{"n_layer": 11, "d_model": 896, "n_head": 7, "n_kv_head": 7, "head_dim": 128, "d_mlp": 3584, "vocab_size": 16384, "activation": "gelu", "norm": "rmsnorm", "norm_place": "pre", "norm_eps": 1e-06, "positions": "rope", "rope_base": 148000.0, "rope_fraction": 1.0, "qk_norm": false, "attn_scale": 0.0884, "bias": "none", "tie_embeddings": false, "parallel_block": false, "extras": ["gated attention", "learned residual scales", "skips across layers"], "init": "normal", "init_std_qkv": 0.0191, "init_std_o": 0.0237, "init_std_up": 0.0273, "init_std_down": 0.0273, "optimizer": "muon_variant", "lr": 0.0102, "beta1": 0.95, "weight_decay": 0.0, "lr_head": 0.0102, "grad_clip": 1.0, "warmup_steps": 200, "schedule": "wsd", "decay_fraction": 1.0, "decay_shape": "linear", "final_lr_fraction": 0.05, "batch_tokens": 131072, "seq_len": 1024, "doc_mask": true, "train_tokens": 965800000, "steps": 7369, "dataset": "wikipedia_en"}
Each number is 128 + 24 x the weight over the matrix's rms, rounded and kept within 0 to 255. Layers, rows and columns count from 0. Numbers have three digits each.

# layer 4 MLP down (transposed), 3584x896, rms 0.0273, rows 1336-1350, columns 0-223
091142096127130177113162135115133131129141097139139097142093124092161109128100139123093119131120137152091133137127137158151120137086173128125130132123110131105138137119131105118132146106162130169136142121101139150128116091147149132140119094129124126119125123112091141114121138137140109095122138129139114114146089073123121115187129129153168116110114113123095130148148144074079144135160071112146128131099128138143122162101158139131124158107130142128121108117139105085169124114172143115149094181119147142148170122168123119147131125107157123134120119183153098123123138184100121122136122140113133087162100115183109117128094120092130167082128156160105149126128133104125139114083
116151116126138139108138174116115128117123132142106080151115121111109148152111139129156169110129152105109114134122125117136125103132122118097113123137118146095147119079130113115128096118137133135125147119133109159114132118108130119110115143125136114155146103145099125139188126169119149137127121129132144126098122092143114107138140132101133120126103144141105143159167135117136117079165172103112148127116117144126184147142151109107141146121158126130119122155134151158108127143143177158127141111134118156147130144136117140194097132104141116124157103104139144105120123092148092125133150160086118156129127132100102088134153088113106133129149120137179126147157117135125153094125
155137116130137133153083124135168164158145120157124113096134116130083117143130134090157139149135134128128115119123128187184090157112126098139145106137121092165095125126118138113159155115160188174160151177125109110134162109138157111109098140124120105136116161157085134140138132138124147142163173126120145172048111084143120119127110167130117127154141142064141165140065171118116063122160125139104175107100134119108129121145093144158097107140142115138075132148138138140142110128164157140082118134133139113130135109108132164131146151129137144099078143121143108156096175095136112105093132086089113163109150127132131111195136071179099132135120129146098157102157104105100095119110
116154147082143085090125144095144169128084135116120149127111089150107141126134144119149106126120114111108151159103178139134144120108100189165167111135120155180134116067120126153127139112137111111136057200099173094109162128101141127109127119054124133121150090127129103103100176060143129139131126125068140132108095083137086136112108137116153180104129133126161104107151152133131137094118101056158139132085146109127113132078131113126149086123092095110156120157120171104128163113096130125172162101157144118125093157121089116106090155107103111124138099110133095137126147099108085140110163108068139162122096140123149106165137138157085169152131071093129123111169105102090142144106
102104120150136114144150123142142158110133078099115141151101112140160132093124113107118132136153126105117163161119148093103138127093156136130118113132125142131143079142120111169131127110142117133123160115145137117109127138154127141093100157151114121152159088140095112150145133130159130109142100129146118147130121102137130142106121134114103131118143104142142136165147130156158162168147116146170145122149131117163147151103148100123160109124138103104145108152125121115173126116139147156065109176155082120109128135115127135103104142115146102127132129148132141148091138156122133170123135146103125148118157122152097107111107110124078145092108134148099149134162126121131108118120
130124109121110116107154170114141145134088146128131131106131161189132149118147138125141139128101130125095109118106129152124145133112140143097138154136113110148099186108112151135123110109092171094096139094089146110122141128131122121144131164123184133128132130131159148143123145169124113136086096145109149097116109125125123103106118127118081140112109125151134109112139096105149149135132153146149129128120136117133114120110125121136105126121141125133124098122122146148124148132055136141110110130149131149109120113153124116139130160130127123126092129103123178170140161133122121164124163141120132162132159153117131134101123114102151114115104131132101160124122091140116089095155
129081151175123173121104132129085096117125138134153127141136148126139129103089097139137133148130105110115181121141125158106131150145155152148141154119142078123091115149077153143143128131144101144143120107097137129131157106122113126136155128112146115101154109168109108119111083101123109127142156121166090145153121128084094168182125119104094163149164189105096128125156115138128120140125097183169109124125124156144129069130100077189141122118132089120163145168103103102108133091106133119116140129131131129126125132150151100125114151123136118151152124148103141126112135064131107063114134162148151081138151080099128136133136131094130151112177146106104121091139122124133129119097
157154093128134139119131059181164131147083127124128120119143125137140205132129097158143098130144148105126116132140155102103121086141118167186103154116169082156076095123139158166146142085148147146157127112137133170156091082091102141114149125122154110118141137113130103141148101066115171079122139149113134098094135194170178106099127114127104147151122122123143148138141143135036145135116133140139098166110150117179104159147159133106173106165175091167142081162098130157125155080126139189120097130148101111130147142102120132131147146144143096110101094128104135132172127144141144117111103115113123174120174139149133136124132113128124104158115119141125150136131147154141109141115
112160130057151120118117144099147100126131144121133167137115114160114152130149123119141140107098127112191155146126152169135077132085122150127118139103122120144124134102141166144110127131133101181093117143103125137135143126148096115143092101115117127093129110167128112115164131128125128126119140161136125118117088108108123141109099132190157128123138103170136135158102107104157149163157124154120161119101107142153091102116154101120088130126140107154088161062082112114122134190133141175120125127080145103139150146110093061131131104133159112113123133163137167124157134118111125100107101121120078112142143122110133076171114123148109110132146156149103123119104119108113124054125
150171089131081080093097150125131104154141160126140123159136106099134144091118090137134100152137162105113155057163155105142132081139106125121119104094111138146161144127128182122132120128080129142132086126103087146121139164097133125101148135068116132135125136073137165163073126119109122164055153132101119113186151127121106113095131179107105148111112137130163113119153147147144128116141139149130096118107117128140165083134130127056190172114114146102142122122181122135106079122106151087131170158165133119069106086110147097177156106141167113130082117135165142138131179152080122141156162159132090099154137123126139134135114115149128121136078084121148117119077141112143132086138
142155148124145141151147154130153143116134115091112148113108105100148167145063123154087133174161188096157104109124136087110153144146124075161119131144147144133105153167093149131110124126093129125132123139151146086142140103139091085108127163118122150148121139181104096130140108123104083120137129111102106107132086150134133161126113158161116140135176103124111134155158158121140077145093108118155151119087109121094147137131103121128094125146125111111111120102089137119082118143134096156057128141144132142077089154139123103142131167156166103149142136147114133086150121129125170097098137134161107125097085163114129091124120114123109111103111186151131119142166128112136121120147
119122096124150100114110099120113086145133112084090163163101130131119165153099111117116114094121105133148094168141139125125134131085084150140173122162144091127179107113101145156101122156152103127128127149085112120145124128096134131168130130110081101144148153164154119117137130190118119123153128116118140156089172101121124106147102123113128121124141146152151131157155128173100114107150129121159137163130128123167137130094162138101157121119108130142116112134166120141107178068109152122110148136127174168079111149130103140108121088112101091046151104123131088132123116158100129087155184105076135110151120112135077092163102120152139145117144174107122108172143122120149136129120
119112112140104144165127105124130152113146127104157157132149152110098181141161107075160123147112134158113161130136121130132112157152155099152129138134136118137138097148105149138143130138152132132124151100111156112109088165122108092150075147105123101129116101075180135125123148111147107168123136089159115154151147156117113157126126133125124160125143130112125127102097110142111111140159141144162127161079136135150147140146138145151137137152123109124148159132156102097127120153138130109143118120124142106188151123107128118127097094142107112133160154113155161109115112159114138151106112164112143142110143113116062167109136133160087142144148143112152151123140153124154111148114
139114126124162124124158088143144120083113164134124112170150149147109152128107132108135144123103123053137137117153145137130154141146128127128135110213098117102133128129153103142131110108130139126156143117142174165079101073173142139150141148145143155081116123100090135139145147099155111093106111124155120158149133108131114149107147105139143092149164158167157127124106134120159108124108144146124132093167126159146151131169158093127162137119137077133138123110126128135112121098111151114134099131145126111115091130129188138106101128090126099118099121160141148149157138151144121120133175126164123112094131073134130148124136146061072152159138141136125157109079079135104101144153
122102156136139127118122136118140117128128114165105109046148154142111130115095128105131106135105133130118157163123129135157114096113129084076129120137157126130126113141120150136147111142140148131133097159147131147168147111108136132119169118118111156166146103124162115142145124095074142131089129097150145153142120165109109095112156106138093119129097153108139114116150103170154128180132159135136159186148126145121170140143155145132120111197157123115124091146121169107083152137134134101156118103134150131134137078143101128139171134125114119125101139164104118103109111133159137107143115124119148095140135132127144155087120129156075144148128100128082113152118154126143157114127
# layer 4 MLP up, 3584x896, rms 0.0273, rows 1337-1350, columns 0-223
118115156142148122125121106106116111125149128119133124155141128151140154172093145153141116155138145127113073136103102118148113107146136171130140133151185117103141125152135120125167152083149126080155113122136117103101140143132088161095131113151147125143098096122120154159133137110173133094100149107161140147147163100138147136095126147129133130098066138148128145109150127127148100110126113176107151113150132145138106125127156153135122122095150122110150097108139121113132117135154133130123099131159083126144119124140154145100101164165123143130133129168130108114143105094144138114172105157118144135088141110089136138161141139141112146112140130131138182133132130093096092139137
122113151165140060131119142094146131127142110151109127093130131154152099151128116107119106113114141141087131131136129125160108128146132144150147165120140120107101112125137134150120127094162136085101102116139148140120126131120116113113130131108110115142136144115158139169161074180130115118161118133117130141100157127140102092075139143130137132140125108146106173133138144103149159158141174113132084127134127126108106138097127152105133136139099096150095158153135104105146134102169136094148158152134157158152137136100115156099117125151133143147097130116119140165117129134143115093136121130155140148119114155108132120160087156132111140111117128145115122148122123106126165109180
104137122116127111140114127089130113186109126169170119118095124116124103141140130126120140114084142084132090146132131190184104085146091150134151136107124191178099177148157112147107185110137100104133109094144135064116087141127085130135118116125091162153109092109108115127138135108124131083129108103089139134107133134120160152105127150144130105086133113152104140106123106114103126126092116131140090133164104117157136106108166129200120132145087122158162115091111122104127126122132125103137106116135192143138152086122151133092174117105129118082110165155090101099172084136078116134152142161154095132159094130139158092122101100099143133130182109172130132067126108093101148127113
115148163083133122111124115158126133127140112138131121161114103143132116111134129122135123133141150141118086121134110141115153128125128122138097096159111120152112091132154114120153127118133155156128108115118129119124133130140112117129104102150103123146091120138112136125110108127123118148116157175122129114124122105113153127132120124138127114091149118107118162144141150108160130135115103163163119124132167112135135139080158125172106133165142119161129131130115091182093141087154128139129109149115104145182124172142125090138122111116134133112131099119145104127133124092139130120148103113185125155148149129167124142123089129095098121122127142120105153154101155105111122172132
144124138128135137145134120081138116122128153138110135105137124089158106112154119132136110159097136148116137107132137132152134119154118108158133094130118133102158140145116130122125141169146153146130137117136149125144113117128107104104170143153137145116146158118081124145133125152092102117134125138115135117130086125138088128142112108164104103120123128135149097183102120123140126146138134144089153126094148129115126104153105121135125088107158103121127107111128112131132136126149107146136150145128120139146147136123086129102137093126140115133111142136127134120100152139138104156124125098134109140123148119132144136152115138113135116142109135148134136173120122124130108129151
129179120135139143105101092138060105069123084120101131104141135120137125103134092132134116115131177109114141098177096158104090157137111134118133116138141095110144127123092093118120135140132144128109150155118136081116103143138119143151105068114122149141119077126101131129109101120122103130124166133115081140133115128164151080185136135153119123136117135081106108109127166159112118147105103143166155130119108136127114109152122134130091139157157143131151140135097142144122103129122117125123141129114121133166163115120104161103120135112092131109104151167174133131157097126155146115146090140106085196138140126131131109147146114079094133108179131079151134112110087137153141104110
141117088141135143128134142116114084107146127146114111158126152144132153135149096172128103170133150146137137124112170101114165092155114161149081096106124108180124115138169175140139149096164129126107106118125121139157098111157136139111125127140111092122122159127109093142124099118107130144123145109092110108108107168109152121063131132141091125117138140119149140125155093152139176183119138128139129165081147122139107107133124134141161112139116088100116142102076151143132141124129139145161092138152052152133118161128156161115139075147136119128115132112132125153139134133118138128100107167143096138139134154118105079103131164156122109117121130123145139120150122138118137114132
083132128131114117125102097119118120121158141107127154128129137157143124123116088110091144095147117110185107151111134176104145139127135116146130119127129149134192159139154107140125132113184152142097142124082148118183128107132153106110125112124132177113129149106138143132088108152157132189117109154097096144158124134143119117156159137138119128128119123152131178150102173122146126158122120152193150131128101152106129156148168109143139116104111136147157141188147134116111109144171092112156106159152074061159122162114134121130118099101135135181144107094088120145100163104148136108125147101153104124140109172123116095113134127132106133138154134124130125142142098139151163157134
132102094121093124140143119146144130161136142146115145142131106119132115080118130140130147143115135154153152131143128195114138128125146109156132153113149135119128124151120143133140143127076117097099099131136112146149146160138128096158155135107137120125110188146099109114125133109091144070111119118150106154142157164107111102085114107112069144115104138115119155138143152174090125109122134142120111148138112144136117128128114091106152130129083087130159122117134125097147121119117128104130151127117140168071126145132125135156147117123079081144183128125125132136176170145125159117120130122142144150124113135114158159120113117111128099135145155118115106119121159113124127131140
139113090113118173089141159167125088114144141116064158107162107134167136159095106128100114113165138065106134165105028128116124152110124108131153192147121110191144113139127146135136171119078140120105140116132121147143201155112154127116115114108122090148136119145101135113128139115135158174095080141139147136114156114134122145129085112176128110143117151128173123142116156171118148135144095090126100145108116132127113136097132099145116051136084133185140136098132124113103153167091174139113128115123176130125108108133105123143087133092116161140159119142166139108155144120145108158131117099136115054093187159121098091182131032145111136135135142124144120118172118128145102137136
159134145120109101156136130119146080124131116112192113089138109058172146145140112106138125121134111143098073130152122156161151135086159131132156115144175116151128110109132146135153119094096144139122143166173116117110116124156119115168079133144128144101187141110160092086145140125156152088164172126121122133143147169097172170122100172149186113128131168105133129107137127154097134157137101102173081140147103143096159138097114182153136174153079178173075111154123136136121157127138109137088142157149136109103103092106114096149099135121102097138144122121151106162124107102118129155108167135140142129131147122142099144110124108138120142117130152135136113151126090160164124157146
176116116143128136144120133096130086131110174126130106110130127110138128128146117106146142127135161158127114171142139101125101135150141085143110106136140120100163098135146148148076124118123108130138137112099147097134104152117147139137139135146091101158120081091145140149119146117128104157108129105120098127130092117115124152129141157096097139094137119118134135148117103111127118125124156184083098149164209158103134113174132079126144166151176118119152118120138079099097128123111134140155167136090127128155091100093152100075149109139159133152193108109135135117145148170137177168113093184141149140168122140163133135163159068128117135148129070103154118139134127112123164099121
139181158167132097172122146132105119110103133116123121142148120135141144146073105127125089107177154096114103148143146112151111139125114123099137155124148126170132120083126162135131133143158149115118111155127133134101113153132123101092083094140153132114149112132133150127123145138118103162131130176146098129126202139140160163111122159132133158137142171099132164093126160122089109125154172117101140149187134187160150135081139120114132098125137120144112165120102170167083124116129156116142097144107113117103121135140136126109103098124113155196148156149124138155155132110159101160142140153132103129110115102110134115116141116111109129132131167131123107116135113096100153133163
154140066164139126174148122131171108130146158182100132129164101096128183119139126201184145111119152135157129114103133135145143139113080128136085099152120115109156140131128109147159092092140119143133145137146105102140115146125121112123114102143136127105129128124091131115130146137132123134141167108125102110108118139153102156159130157138120118101159179108116139115100077094138143132123155120126146155138151147113108123130127138156121124168109155124135114122154161084145155116089123151164099115125102140100100096142132116146093094129086123135149149116093095113124122127115134132149096086138137094108158148149158112119129143176128141112150134092079146158139139124113152142137